Each number is 50 + 12 x the weight over its row's rms, rounded and kept within 0 to 99. Layers, rows and columns count from 0. The size before them is the row's rms in percent of the matrix's.

# k: layer 2 attention key, 192x192, rms 0.146, rows 118-138, columns 128-191
# q: layer 2 attention query, 192x192, rms 0.163, rows 119-138, columns 128-191
# v: layer 2 attention value, 192x192, rms 0.176, rows 96-127, columns 128-191
# o: layer 2 attention output (transposed), 192x192, rms 0.151, rows 96-127, columns 128-191
k118 065:43 41 59 54 58 40 55 70 64 69 50 69 37 27 48 58 33 21 64 68 42 58 46 48 51 46 52 32 49 59 30 69 57 58 48 34 38 31 59 39 63 59 40 52 28 30 55 24 59 44 46 53 32 47 32 42 59 67 68 62 52 51 47 19
q119 080:49 46 32 56 39 48 54 34 61 69 44 55 43 56 46 30 54 46 47 60 55 51 39 41 60 62 57 75 52 43 65 65 27 48 37 69 44 66 46 56 49 64 52 68 60 39 29 35 19 50 32 45 31 44 55 36 67 39 63 45 61 63 35 43
k119 065:48 56 21 60 63 47 59 58 58 67 51 44 44 27 57 42 56 53 60 48 54 58 51 37 37 72 54 10 61 38 45 29 36 47 54 61 61 42 31 62 43 42 33 52 55 50 45 60 44 48 42 67 39 69 50 45 61 63 37 72 56 46 62 41
q120 072:56 39 28 34 55 39 26 43 36 52 48 44 39 40 47 58 56 19 68 67 44 47 58 46 59 62 56 59 75 49 45 64 28 48 48 49 45 33 45 42 46 61 56 76 41 46 60 39 41 44 55 45 39 48 49 39 71 70 67 53 46 50 53 57
k120 080:41 35 38 32 52 59 68 40 36 65 49 83 22 29 48 80 35 28 56 50 29 50 68 43 59 56 60 61 42 42 45 57 51 44 51 52 55 38 18 76 56 61 53 48 57 44 72 26 37 63 37 49 42 45 35 51 49 56 62 49 49 65 43 53
q121 087:44 82 40 65 41 64 63 54 64 47 50 56 47 41 58 50 46 50 47 48 36 52 57 34 48 61 54 61 50 31 58 60 29 52 55 59 46 53 12 43 59 35 65 46 63 57 29 36 52 58 52 64 55 28 60 44 48 47 49 30 43 79 39 35
k121 072:29 44 38 46 58 29 62 59 53 48 41 49 60 54 68 66 67 73 53 57 57 72 58 51 45 78 59 56 48 26 58 48 49 50 48 62 47 57 46 40 52 48 75 50 42 46 54 63 51 62 62 75 69 43 60 53 46 42 53 47 46 40 54 47
q122 069:53 41 45 38 43 60 59 61 39 21 40 55 42 41 37 69 58 38 33 79 37 52 43 62 82 39 51 64 49 71 49 53 43 48 26 61 51 42 71 73 50 37 71 37 53 43 43 61 50 24 46 55 58 54 38 36 75 60 49 65 59 47 48 46
k122 071:57 51 53 41 63 59 52 51 66 51 60 58 43 55 48 72 46 68 37 35 45 66 48 44 38 48 57 68 47 42 68 62 46 62 53 53 44 59 61 57 51 55 41 63 58 56 51 54 61 35 50 45 33 52 58 67 64 35 62 47 62 63 49 41
q123 072:50 34 40 79 60 61 52 45 49 53 48 33 42 49 54 51 70 35 53 45 38 54 46 44 72 71 62 44 46 57 38 66 60 46 48 67 75 42 55 48 42 50 48 42 57 54 52 24 78 45 49 54 54 31 50 44 48 44 71 36 34 35 28 39
k123 076:29 43 34 42 64 66 47 45 30 57 34 39 77 40 50 53 45 42 25 51 43 72 47 48 66 53 69 64 54 35 47 48 51 59 36 39 48 55 58 62 60 55 71 50 57 54 51 42 35 36 38 47 57 55 41 51 59 35 41 57 41 49 33 28
q124 092:48 64 51 59 51 69 62 36 53 46 58 51 41 67 61 37 43 86 34 45 64 71 63 38 31 48 39 46 45 35 56 53 33 57 73 49 31 87 46 42 55 53 37 48 32 30 42 54 51 47 42 59 60 78 69 44 38 58 54 63 40 41 67 48
k124 081:40 53 43 73 19 67 34 43 66 45 71 64 35 37 54 38 32 47 51 38 48 50 50 28 44 44 59 67 49 44 62 64 56 36 41 38 46 41 21 42 49 58 50 46 33 38 50 41 32 65 49 42 52 46 56 42 52 56 48 58 46 66 40 30
q125 087:56 47 51 66 49 41 52 47 42 55 65 49 56 65 38 43 50 43 54 37 51 55 31 52 28 39 66 66 47 63 59 60 56 35 49 50 41 39 48 56 63 59 77 50 41 29 39 38 46 69 39 49 59 42 46 42 47 63 45 31 52 46 28 53
k125 081:29 36 50 48 56 54 57 65 51 33 52 54 34 66 47 80 44 34 51 30 53 56 46 46 54 47 65 63 67 62 38 48 73 42 56 68 50 54 39 43 42 50 64 66 24 62 70 34 46 60 61 47 47 49 38 44 55 37 62 43 56 56 40 27
q126 091:42 38 36 45 24 38 37 47 44 67 42 72 43 42 25 50 52 46 68 66 46 48 69 57 58 56 29 70 35 61 57 63 47 59 37 68 57 35 68 66 58 49 53 65 57 69 64 34 28 49 30 58 32 39 59 30 75 52 72 51 36 53 53 58
k126 088:50 59 55 44 30 32 54 45 47 56 58 83 16 54 45 69 40 51 53 51 44 54 54 36 52 47 49 69 59 55 46 75 41 40 54 50 41 43 34 72 47 64 51 57 33 64 65 43 39 50 57 31 43 28 38 39 62 61 56 51 26 55 43 43
q127 092:44 46 60 38 59 69 46 72 49 46 44 40 53 57 61 78 45 74 35 43 83 55 54 31 32 36 46 29 30 38 47 37 71 62 51 28 44 45 66 51 59 59 50 48 51 48 57 64 46 42 68 38 78 60 45 53 61 69 41 44 35 39 55 66
k127 069:50 86 63 62 47 68 47 57 42 68 52 40 59 69 51 69 29 36 48 30 52 55 56 20 56 42 55 38 42 45 45 35 54 51 41 40 52 79 51 39 51 32 40 73 31 47 62 61 54 50 77 43 61 57 49 59 49 72 44 50 51 40 59 53
v96 085:60 66 46 53 63 60 40 69 73 45 40 48 55 87 52 51 29 48 53 51 45 63 47 50 43 55 52 45 56 59 49 67 41 49 37 23 44 59 64 50 55 52 48 67 39 85 48 46 48 42 56 57 59 67 48 44 68 57 56 86 39 58 55 65
o96 101:45 68 43 64 33 33 46 53 28 42 43 42 45 45 52 42 47 49 63 54 40 22 56 45 48 60 39 73 37 43 37 44 46 46 38 75 66 68 60 44 47 56 44 69 65 29 50 52 63 51 56 49 48 30 51 62 44 49 41 52 44 33 46 38
v97 084:51 32 59 58 63 59 37 57 43 37 49 46 38 91 41 49 33 46 59 43 65 37 58 34 43 52 58 34 56 38 60 43 49 55 69 20 54 54 52 41 34 69 50 57 51 51 57 59 47 45 59 48 38 63 23 50 45 61 41 41 57 45 53 69
o97 090:67 55 38 48 21 52 38 55 58 65 47 47 45 29 58 44 39 30 57 50 32 72 54 46 49 36 20 48 28 63 50 60 64 44 55 53 52 50 41 65 67 55 42 41 57 49 61 62 62 67 34 58 55 42 63 63 58 22 49 41 41 60 28 38
v98 077:39 46 62 48 51 45 52 47 77 78 52 40 55 46 76 49 46 55 43 58 51 66 58 39 65 57 32 37 42 62 61 40 34 51 39 37 41 52 47 55 45 42 49 52 38 64 40 54 59 54 80 48 77 52 55 48 49 53 43 41 63 49 62 21
o98 090:47 69 47 24 57 71 50 46 58 44 73 47 53 54 31 56 16 48 61 15 44 38 41 39 42 52 44 52 48 43 56 60 61 65 51 53 39 60 57 28 59 15 65 50 55 41 37 48 46 50 33 42 21 49 50 44 55 49 60 50 54 53 46 64
v99 091:57 22 48 53 37 45 45 58 53 33 61 62 50 54 48 56 43 38 57 59 28 40 41 70 42 29 67 56 42 46 53 53 44 58 69 39 64 50 34 76 57 49 60 34 46 59 62 49 47 60 37 52 34 57 52 29 42 47 50 52 37 80 52 64
o99 099:52 67 54 35 52 49 54 62 47 70 48 41 31 36 51 67 58 32 53 60 58 49 56 35 64 47 46 59 55 37 27 39 57 48 41 70 52 38 44 37 47 48 58 38 65 51 48 53 37 49 49 49 77 54 52 82 64 42 62 35 53 51 43 47
v100 074:30 52 35 53 30 43 42 26 69 36 38 68 45 56 61 41 52 46 50 59 54 55 58 63 39 77 63 52 48 56 46 80 42 41 72 52 51 40 37 38 60 44 45 43 83 51 50 42 42 46 53 62 31 32 51 44 49 35 41 62 40 66 40 47
o100 092:57 33 65 45 69 52 60 62 50 55 50 37 37 47 31 58 65 50 29 59 56 54 44 52 55 53 44 32 54 34 54 22 60 70 47 62 46 27 63 42 38 46 42 42 47 40 39 52 57 65 51 40 56 46 50 66 33 48 55 26 47 35 62 69
v101 084:39 40 49 51 44 56 55 58 31 69 43 50 37 51 62 61 56 42 52 39 13 37 45 64 31 53 65 67 44 61 44 74 39 46 33 65 71 62 60 31 60 47 57 44 69 47 63 66 47 59 41 50 57 59 76 38 76 56 48 61 54 58 43 44
o101 101:59 69 56 53 40 56 60 62 33 51 33 35 92 24 51 35 47 63 68 64 47 40 50 46 56 60 56 52 41 50 27 61 33 49 36 59 37 72 57 62 61 65 58 65 42 59 51 43 35 30 54 46 43 64 33 47 55 58 61 52 56 42 49 50
v102 070:46 45 24 42 46 50 53 52 27 47 65 47 55 41 52 64 48 23 69 66 33 93 52 49 64 35 62 47 46 48 55 38 50 37 58 49 47 34 52 36 51 29 45 65 38 42 59 54 41 27 49 76 56 47 38 38 44 50 54 52 57 50 78 51
o102 085:64 47 70 64 46 53 56 48 41 36 57 43 49 54 33 45 34 62 39 43 70 28 48 44 38 50 50 50 58 56 46 76 49 53 52 48 63 53 52 68 65 64 44 46 67 52 74 47 64 73 47 34 49 54 39 48 73 73 51 74 44 38 41 47
v103 083:32 45 60 64 47 56 33 43 39 37 81 62 54 65 38 33 43 52 51 42 52 37 64 50 22 42 33 59 38 52 49 30 48 73 52 61 19 67 41 64 55 59 55 34 41 39 64 52 51 35 42 19 44 71 40 57 52 46 38 44 62 35 26 42
o103 093:45 61 48 49 61 57 46 75 40 67 13 53 49 51 62 74 51 51 65 51 65 62 52 58 73 36 63 38 53 66 53 47 69 45 56 28 90 33 58 68 47 62 50 49 50 63 58 75 34 47 31 55 39 34 48 43 43 37 51 38 27 39 47 54
v104 075:33 43 54 45 68 71 51 56 57 53 59 71 62 32 51 49 51 39 45 35 59 38 46 24 50 50 57 46 66 67 43 52 47 55 48 63 65 33 45 68 53 49 72 59 54 46 64 46 51 44 50 43 68 55 57 28 50 74 48 57 51 43 46 51
o104 084:53 64 46 34 49 53 52 52 57 56 17 39 40 41 36 55 38 68 48 41 47 64 44 59 47 55 33 85 50 44 51 47 51 51 40 51 55 65 80 40 64 52 29 55 43 54 61 49 27 44 62 43 66 52 58 44 51 31 57 34 43 49 63 42
v105 064:57 60 35 52 34 55 21 37 40 47 35 72 32 47 45 47 44 41 54 57 64 56 26 53 34 27 48 64 45 52 37 45 30 50 50 48 41 56 66 56 62 55 31 48 41 49 63 44 47 49 15 46 35 44 38 46 39 55 44 62 46 45 72 44
o105 078:52 38 63 59 58 57 73 59 36 53 62 56 64 56 41 70 49 45 59 50 58 56 66 42 46 72 54 60 60 57 40 56 61 62 54 48 61 62 46 46 51 35 75 51 69 49 67 47 37 41 80 57 59 57 46 48 71 32 63 40 40 50 42 34
v106 075:40 70 56 49 55 58 52 44 47 34 57 35 41 63 62 52 29 50 71 32 38 68 52 55 50 50 47 40 31 43 36 28 49 52 47 37 54 62 49 37 58 65 51 30 50 60 65 56 66 30 48 50 65 45 71 61 30 28 37 60 40 46 65 54
o106 084:73 28 29 57 50 50 42 70 48 47 44 58 50 47 58 31 49 43 56 43 48 42 50 57 58 50 42 50 40 42 68 61 42 38 28 66 44 46 39 63 41 45 48 59 54 39 37 55 37 75 49 50 30 39 30 44 69 86 69 45 53 68 29 47
v107 073:47 42 41 46 50 58 59 52 36 55 38 46 62 42 31 29 55 68 51 53 36 45 44 34 36 65 51 71 34 56 47 51 82 52 63 50 48 53 62 44 52 52 40 70 41 34 42 49 61 60 55 57 41 72 52 50 45 41 58 36 58 63 46 51
o107 097:35 60 63 57 49 45 57 49 43 54 50 56 53 42 59 34 59 58 57 62 38 46 61 54 58 55 60 57 44 64 37 66 30 22 45 51 45 61 46 65 46 53 56 51 40 51 43 27 47 38 47 37 42 33 60 55 33 47 46 57 62 37 53 53
v108 080:35 48 58 53 39 51 59 41 15 59 49 45 67 56 36 38 48 26 54 64 31 53 49 53 55 49 61 64 43 67 68 42 49 37 64 57 48 47 59 70 67 47 57 32 46 46 75 67 61 51 40 46 34 50 38 22 29 37 57 55 44 38 46 47
o108 096:52 37 49 56 40 50 42 58 54 57 27 47 26 50 69 49 61 67 43 63 58 55 59 55 57 60 45 42 55 47 36 52 49 48 34 45 51 64 39 38 42 50 28 67 55 55 46 62 42 39 61 47 64 50 60 74 56 67 49 43 55 40 55 61
v109 086:66 50 48 57 51 66 63 64 44 62 62 29 53 74 69 46 50 47 55 34 37 59 39 27 41 59 46 26 31 53 58 41 45 53 47 18 33 53 46 31 56 51 17 62 22 49 45 69 52 55 54 55 63 58 41 62 41 43 39 41 75 29 49 55
o109 093:59 69 69 79 44 61 27 50 46 48 30 65 50 60 35 34 32 56 57 44 61 51 73 59 35 37 22 65 67 48 61 71 48 51 55 57 48 76 59 52 40 62 67 57 42 54 37 48 73 37 39 54 34 53 52 39 52 59 45 58 35 61 59 51
v110 080:45 50 53 58 32 43 42 50 28 64 50 51 59 43 45 41 72 52 65 56 48 49 61 51 27 07 72 54 39 46 56 69 55 57 51 44 73 60 28 57 61 48 54 43 53 44 59 23 36 51 49 53 39 42 47 33 39 50 51 39 51 48 58 48
o110 091:45 42 53 59 51 50 59 41 48 44 42 78 61 45 28 57 47 47 43 53 28 33 37 70 67 66 57 62 65 55 36 66 75 45 76 53 52 52 47 79 49 47 67 37 46 57 67 37 62 51 55 43 44 62 36 56 60 54 57 31 49 45 43 62
v111 079:33 59 24 50 64 66 46 46 41 24 60 52 60 46 44 36 42 56 49 37 67 48 63 66 36 59 35 51 63 49 53 45 55 61 39 48 43 50 42 54 55 40 58 46 64 51 51 38 62 51 57 46 51 49 56 29 87 66 53 71 47 47 45 42
o111 096:60 66 59 37 45 68 49 59 64 71 24 37 51 30 53 59 43 50 61 60 43 62 35 27 52 50 52 63 44 67 50 64 49 44 56 45 57 56 69 48 27 55 51 62 48 49 55 31 38 42 61 41 72 41 54 56 53 45 49 24 52 51 51 42
v112 093:40 45 45 42 26 42 62 62 37 39 44 60 48 38 40 50 70 31 52 50 29 34 59 59 46 50 64 83 66 76 42 71 54 58 57 72 71 37 47 68 62 47 61 42 65 30 55 46 52 49 67 39 45 43 58 43 63 47 47 39 42 46 47 43
o112 086:50 57 58 60 33 50 62 31 46 46 64 57 68 34 52 45 56 64 55 48 70 57 42 52 46 61 51 47 27 48 54 51 38 64 50 43 58 42 53 68 67 58 59 48 41 49 67 52 37 35 41 69 30 21 48 54 48 38 35 74 43 65 48 35
v113 081:46 44 32 45 62 51 72 44 52 48 41 44 58 22 39 62 47 58 52 70 41 58 41 44 35 72 71 46 65 59 31 72 51 47 67 47 55 49 65 41 42 55 43 44 45 54 55 47 46 34 58 39 40 40 45 40 69 64 55 54 41 60 48 59
o113 091:40 30 50 53 29 39 47 62 52 43 58 46 26 47 47 35 39 53 37 50 64 53 63 66 41 57 32 62 48 46 54 47 52 37 35 60 49 28 65 65 52 44 45 69 71 57 28 39 69 58 53 74 71 34 44 53 32 39 39 62 38 36 53 45
v114 075:38 52 32 78 66 41 56 52 56 43 48 37 47 54 43 58 36 62 41 62 48 63 71 44 41 47 48 31 34 48 67 48 34 23 48 43 31 58 36 29 53 45 42 55 59 38 25 37 62 74 34 31 60 43 37 58 34 67 40 56 56 49 58 73
o114 082:70 32 51 32 59 51 45 43 56 51 31 69 50 40 51 43 61 46 39 60 48 25 36 50 41 41 56 40 78 60 46 32 55 54 42 41 62 26 58 49 43 45 58 54 35 55 49 65 27 56 44 57 37 50 68 66 64 42 49 47 26 73 33 38
v115 066:35 68 41 65 41 57 38 66 44 39 53 52 34 40 61 34 56 50 26 46 60 44 46 44 66 45 61 53 63 39 46 55 55 61 62 43 51 24 47 66 35 49 46 40 57 48 58 51 48 48 50 52 46 54 56 52 44 63 41 48 51 60 39 35
o115 083:52 22 51 39 51 51 57 33 55 39 47 67 44 51 38 69 43 43 31 60 55 62 41 44 62 48 52 50 60 62 54 38 66 43 44 39 57 71 39 34 54 31 55 50 55 71 58 43 55 47 65 44 51 39 47 53 37 49 68 40 53 61 60 52
v116 077:27 43 40 54 72 62 69 51 71 68 37 52 40 33 48 66 50 45 67 69 60 51 55 50 41 62 34 43 41 53 37 63 44 59 45 60 34 34 59 50 35 34 52 45 76 45 41 31 69 34 81 62 68 50 57 35 60 71 57 30 43 56 70 67
o116 086:51 60 52 22 54 34 25 16 61 39 62 48 84 57 39 34 38 62 50 40 69 45 53 40 52 50 69 27 79 66 68 35 44 51 45 31 70 40 43 55 55 53 65 41 26 41 74 30 57 61 42 47 37 37 42 34 61 41 40 71 60 43 57 38
v117 070:74 47 48 56 33 46 58 53 83 40 54 54 42 39 40 35 47 47 47 64 44 36 58 69 39 46 57 69 50 50 27 34 46 66 41 53 51 64 36 61 51 57 21 52 44 63 50 49 65 60 54 67 48 50 33 27 45 37 43 41 36 54 66 52
o117 076:25 56 59 43 59 54 47 39 36 55 71 32 70 41 53 53 46 62 38 53 65 64 45 37 73 33 52 43 62 47 65 45 48 42 44 40 48 34 55 17 35 48 45 76 71 43 49 46 28 44 72 29 64 50 46 79 45 51 49 55 52 53 61 55
v118 082:40 39 33 21 34 49 57 57 66 38 50 44 46 38 52 43 65 40 48 75 38 37 45 51 68 58 68 59 51 51 28 79 53 32 51 54 71 46 54 51 62 29 60 64 51 56 48 55 59 43 54 56 36 38 60 24 57 47 65 31 45 41 53 50
o118 099:26 64 54 71 40 51 53 52 39 49 39 63 51 37 42 45 32 84 49 47 70 38 43 46 37 57 50 61 56 49 62 49 49 53 63 45 55 69 55 53 44 52 55 55 49 43 47 12 43 52 66 49 60 60 39 48 62 62 41 71 49 30 59 42
v119 079:38 60 32 36 64 32 54 41 77 51 44 41 48 39 43 64 64 33 47 54 45 50 45 61 48 46 39 56 73 54 48 65 49 44 48 49 66 33 48 57 43 32 68 54 56 32 51 37 29 57 60 35 56 45 52 66 72 61 60 49 45 40 60 54
o119 091:68 38 67 43 45 53 56 31 62 35 68 62 63 50 31 38 46 60 47 45 67 53 67 55 47 48 82 49 43 54 64 48 45 70 50 74 60 48 53 52 49 59 53 37 41 42 49 22 59 59 39 65 23 27 46 26 58 26 38 71 43 72 13 54
v120 073:55 51 64 60 61 32 52 49 55 70 42 42 43 61 66 46 42 43 55 65 56 38 34 48 61 38 55 44 56 46 58 47 39 43 45 40 42 65 56 33 49 55 29 68 53 68 37 71 67 66 44 49 41 52 42 43 45 64 58 47 61 29 66 59
o120 089:46 28 47 57 42 81 28 44 20 34 63 47 64 69 38 48 59 51 48 29 69 55 53 58 43 54 46 49 45 60 75 38 69 62 65 41 47 44 38 48 44 44 53 77 38 35 70 52 46 31 53 43 54 56 47 63 56 45 32 55 47 35 41 54
v121 071:63 41 66 48 60 62 65 57 57 60 38 27 48 37 67 29 53 66 64 60 51 52 63 66 63 52 47 41 44 70 53 33 50 42 62 38 54 49 68 26 41 71 68 61 47 62 51 55 52 66 57 49 51 73 51 50 70 58 53 56 61 44 75 64
o121 084:57 33 47 59 44 48 37 39 59 31 44 49 47 61 49 45 25 49 58 39 73 47 41 39 38 55 50 71 66 39 81 42 37 41 57 53 50 47 56 40 53 33 28 40 65 58 56 52 67 53 49 48 48 61 50 51 30 42 27 54 51 26 40 54
v122 072:49 47 31 56 56 45 41 73 61 78 48 60 48 59 52 57 51 32 53 67 36 41 31 72 36 43 47 46 58 27 33 47 27 44 34 49 50 35 67 39 60 58 55 65 47 69 49 31 49 45 62 44 65 44 52 83 56 74 38 44 67 31 56 47
o122 087:63 51 57 72 64 67 52 26 34 34 61 44 76 34 43 30 38 61 63 37 59 64 52 49 43 53 47 30 33 82 70 60 61 60 63 45 44 74 22 62 47 71 56 66 34 27 40 61 56 55 40 39 49 46 38 31 43 31 28 60 46 50 49 57
v123 069:55 59 54 59 42 57 51 47 58 55 50 53 40 25 23 33 60 54 64 62 56 52 47 41 49 35 64 50 62 43 48 34 52 55 52 65 55 54 45 59 53 44 58 40 35 41 38 47 79 46 50 32 47 39 60 48 60 37 56 66 51 45 33 56
o123 085:48 56 45 46 60 51 36 51 33 68 49 30 33 63 80 69 38 40 24 44 53 65 40 45 53 50 37 47 50 33 46 52 57 59 52 52 38 55 55 60 61 60 43 49 77 47 62 59 25 34 61 55 65 41 53 58 53 48 36 24 36 54 66 53
v124 072:68 54 63 61 36 48 56 65 34 39 60 55 43 51 19 31 39 44 59 77 25 59 14 65 34 38 63 60 39 50 34 26 42 50 45 45 66 51 33 66 54 70 44 48 54 39 52 62 55 45 46 55 44 41 40 51 12 46 42 30 42 62 52 44
o124 075:43 46 54 59 26 54 51 60 47 70 41 57 32 67 79 61 66 38 45 31 64 56 68 32 66 55 40 57 56 42 50 50 59 33 73 51 30 54 56 45 61 36 53 46 41 45 52 47 57 25 34 50 68 66 59 47 63 49 53 52 47 71 62 38
v125 069:47 35 48 57 59 54 50 36 63 54 75 56 61 65 43 48 78 52 58 86 63 54 44 44 46 42 66 62 43 44 51 53 65 71 62 51 60 42 36 51 67 60 53 42 44 56 75 76 65 46 45 42 38 41 57 59 64 40 53 49 52 66 51 35
o125 089:43 54 42 45 31 51 38 64 45 39 51 49 48 31 49 39 36 30 61 20 32 60 43 50 52 54 55 45 45 52 54 58 47 40 67 64 57 25 34 47 60 56 64 38 51 34 39 27 38 69 24 36 30 54 26 40 33 53 53 53 50 63 40 48
v126 072:61 64 62 54 40 52 69 43 86 50 68 55 39 40 78 69 53 40 38 49 63 44 52 49 70 62 56 50 56 56 40 58 58 38 55 59 39 16 55 53 49 50 57 55 55 53 60 65 62 45 69 45 62 49 47 65 37 30 70 57 62 67 30 28
o126 085:45 32 55 56 31 46 48 46 23 52 62 63 58 45 27 36 53 48 62 45 41 59 50 63 33 54 47 54 26 40 64 35 43 60 37 39 67 55 31 45 57 52 44 34 33 42 49 44 52 67 34 46 23 35 58 56 50 71 48 43 56 65 62 63
v127 075:47 38 58 44 64 59 48 58 66 30 47 37 55 39 65 46 49 37 70 56 71 34 73 39 28 31 57 58 41 60 66 55 61 43 65 50 55 40 37 69 54 44 55 25 62 45 58 44 46 42 51 38 45 40 46 29 44 44 65 47 46 65 39 47
o127 085:67 41 41 49 33 47 65 46 49 50 39 68 35 46 29 59 39 58 24 54 67 71 34 62 52 51 32 47 50 35 63 55 59 54 47 68 55 41 49 44 27 56 47 47 65 46 56 55 48 70 40 54 63 41 66 71 47 47 45 34 32 45 33 48
q128 109:55 58 60 52 63 66 51 61 29 57 47 47 62 33 38 45 38 68 45 42 40 63 43 45 67 48 34 43 37 51 52 39 42 42 30 47 60 70 45 59 28 35 50 47 40 60 66 44 70 39 35 50 49 57 80 31 62 38 44 57 48 49 54 62
k128 105:37 35 58 58 35 58 37 58 34 34 15 47 59 59 35 39 62 36 39 55 64 66 60 57 50 50 34 43 46 53 70 61 53 50 50 44 27 67 53 30 47 63 59 62 39 43 29 70 55 59 54 32 56 42 48 57 52 44 53 58 48 40 52 43
q129 133:56 23 31 46 52 68 39 50 45 53 46 69 42 61 42 55 34 41 62 52 56 55 37 54 66 48 26 41 63 52 78 36 84 34 55 44 67 48 60 58 47 50 57 65 46 64 53 68 42 40 41 72 66 54 36 48 48 32 59 71 63 38 53 54
k129 112:47 53 57 54 26 67 49 47 56 63 24 53 44 57 50 37 53 25 70 62 42 55 51 54 47 62 57 46 58 67 32 43 38 45 65 33 54 23 52 49 42 73 45 37 42 40 56 37 64 41 52 38 51 44 36 61 55 52 31 32 43 43 59 69
q130 105:50 57 52 46 32 53 38 59 73 48 63 44 60 28 44 66 53 35 59 20 46 43 43 58 46 47 57 46 39 45 22 52 34 73 58 69 31 47 49 45 55 52 66 51 66 34 53 49 54 25 41 54 45 25 44 41 52 34 47 34 52 50 62 42
k130 128:62 46 40 36 38 14 43 23 56 36 38 64 38 45 32 60 29 27 59 35 69 65 57 29 50 57 64 55 50 26 58 39 54 56 48 42 65 39 42 52 43 35 50 41 71 67 58 46 63 61 51 51 60 59 72 42 41 44 60 62 25 47 31 45
q131 122:54 66 48 56 63 57 58 43 46 38 62 61 47 43 56 52 27 32 58 23 29 16 54 68 42 70 41 35 53 41 53 73 24 67 65 61 44 53 43 61 33 39 40 56 43 33 57 45 59 46 42 51 33 46 57 51 33 37 47 60 54 49 61 42
k131 118:66 43 36 48 57 43 24 19 70 54 67 38 39 63 47 57 52 41 49 44 67 60 65 47 42 42 37 30 36 62 55 38 54 52 67 37 40 49 47 42 45 32 40 43 57 40 47 54 57 52 34 54 56 52 44 57 51 47 37 31 60 71 41 55
q132 104:62 56 40 61 59 47 26 31 53 49 56 32 49 48 49 53 48 34 35 48 51 51 38 44 78 43 51 17 56 54 43 47 48 59 30 43 52 49 48 40 12 39 43 62 42 50 53 30 53 44 56 42 51 58 55 63 41 15 50 59 50 46 70 55
k132 102:60 38 44 44 55 48 17 45 57 49 36 70 70 52 42 45 45 46 42 63 46 44 61 56 31 52 46 36 41 50 75 56 50 63 59 47 36 40 50 56 56 50 51 23 37 56 59 78 50 47 65 54 39 53 53 31 52 50 37 34 49 37 30 39
q133 102:63 40 14 52 35 45 55 57 60 62 47 55 40 46 64 49 50 31 50 37 52 43 56 47 21 52 58 39 57 32 50 55 75 57 44 44 61 53 45 55 49 52 31 50 67 61 61 56 50 58 45 59 36 58 26 44 32 34 52 63 51 64 61 60
k133 108:68 63 49 55 55 36 60 57 60 32 49 48 17 44 59 45 36 48 47 46 42 32 33 51 41 40 47 50 14 36 50 35 46 23 78 44 64 28 36 45 37 38 64 27 42 33 49 67 56 62 50 61 58 52 38 72 58 53 35 23 37 67 35 39
q134 120:48 37 57 58 56 55 56 36 31 54 51 30 33 69 49 53 48 62 61 60 49 40 65 51 39 52 59 40 66 39 24 24 65 49 42 49 39 42 35 60 24 53 44 37 62 61 63 75 41 49 61 36 62 81 52 36 57 62 38 21 40 50 53 52
k134 112:32 46 41 77 37 81 58 67 38 42 50 73 46 32 35 61 53 43 60 33 46 69 54 44 64 46 55 79 51 37 51 59 32 66 60 55 43 72 36 49 66 54 62 80 39 61 49 56 41 62 53 47 51 57 36 64 43 58 54 79 58 42 53 43
q135 115:74 87 44 55 55 42 71 39 69 55 64 51 41 59 57 58 47 41 41 47 56 47 54 32 60 54 37 57 31 49 35 34 30 42 47 49 54 59 44 47 67 32 56 44 37 27 28 52 34 49 39 60 47 47 48 72 50 48 40 38 72 52 59 76
k135 123:70 56 64 34 52 52 61 51 58 37 50 55 40 50 74 43 52 21 36 38 49 49 70 70 56 31 42 44 55 75 60 44 61 47 54 46 63 45 42 43 46 42 58 58 57 51 55 62 64 48 51 44 32 57 64 43 36 37 53 50 22 60 48 32
q136 101:48 43 47 25 64 36 52 66 62 35 31 55 46 14 41 52 46 51 46 57 69 59 44 58 62 17 30 62 62 67 48 41 23 42 56 71 42 28 64 57 53 40 41 53 46 46 51 51 41 78 46 61 54 40 65 43 50 42 55 62 50 41 33 39
k136 111:67 80 66 34 41 58 33 25 70 60 44 45 65 49 25 32 55 59 60 34 50 57 66 42 45 59 61 62 39 58 53 58 61 72 33 63 61 53 50 48 48 45 43 54 45 53 69 48 31 32 66 54 35 39 61 54 54 50 49 42 55 50 62 48
q137 124:36 37 34 62 54 63 30 46 49 39 32 37 29 49 50 53 43 38 40 53 54 51 52 56 40 32 46 51 56 23 36 56 57 41 62 68 43 48 63 68 61 52 53 33 70 39 64 61 48 58 53 33 70 55 55 61 56 55 49 61 32 44 42 55
k137 120:64 40 23 45 51 46 65 34 55 57 39 54 44 43 42 50 70 43 56 50 53 54 68 47 63 50 47 43 55 58 50 55 50 48 37 78 40 54 36 64 68 55 61 68 47 52 51 51 35 36 43 44 26 34 62 52 52 49 62 61 48 69 27 32
q138 115:48 63 51 57 61 52 62 53 54 49 47 31 50 38 42 49 46 64 38 33 60 64 42 43 57 69 68 42 22 52 63 67 37 72 42 54 44 65 40 65 59 54 63 52 50 49 43 31 58 55 42 50 54 43 59 51 59 57 53 38 59 59 58 38
k138 101:57 60 26 18 53 38 51 41 55 35 61 46 68 67 65 68 26 51 34 38 19 54 61 23 60 58 52 50 55 56 42 31 70 45 50 37 54 45 58 52 38 41 56 55 51 52 47 30 53 31 32 39 80 31 47 33 27 35 65 48 45 50 50 61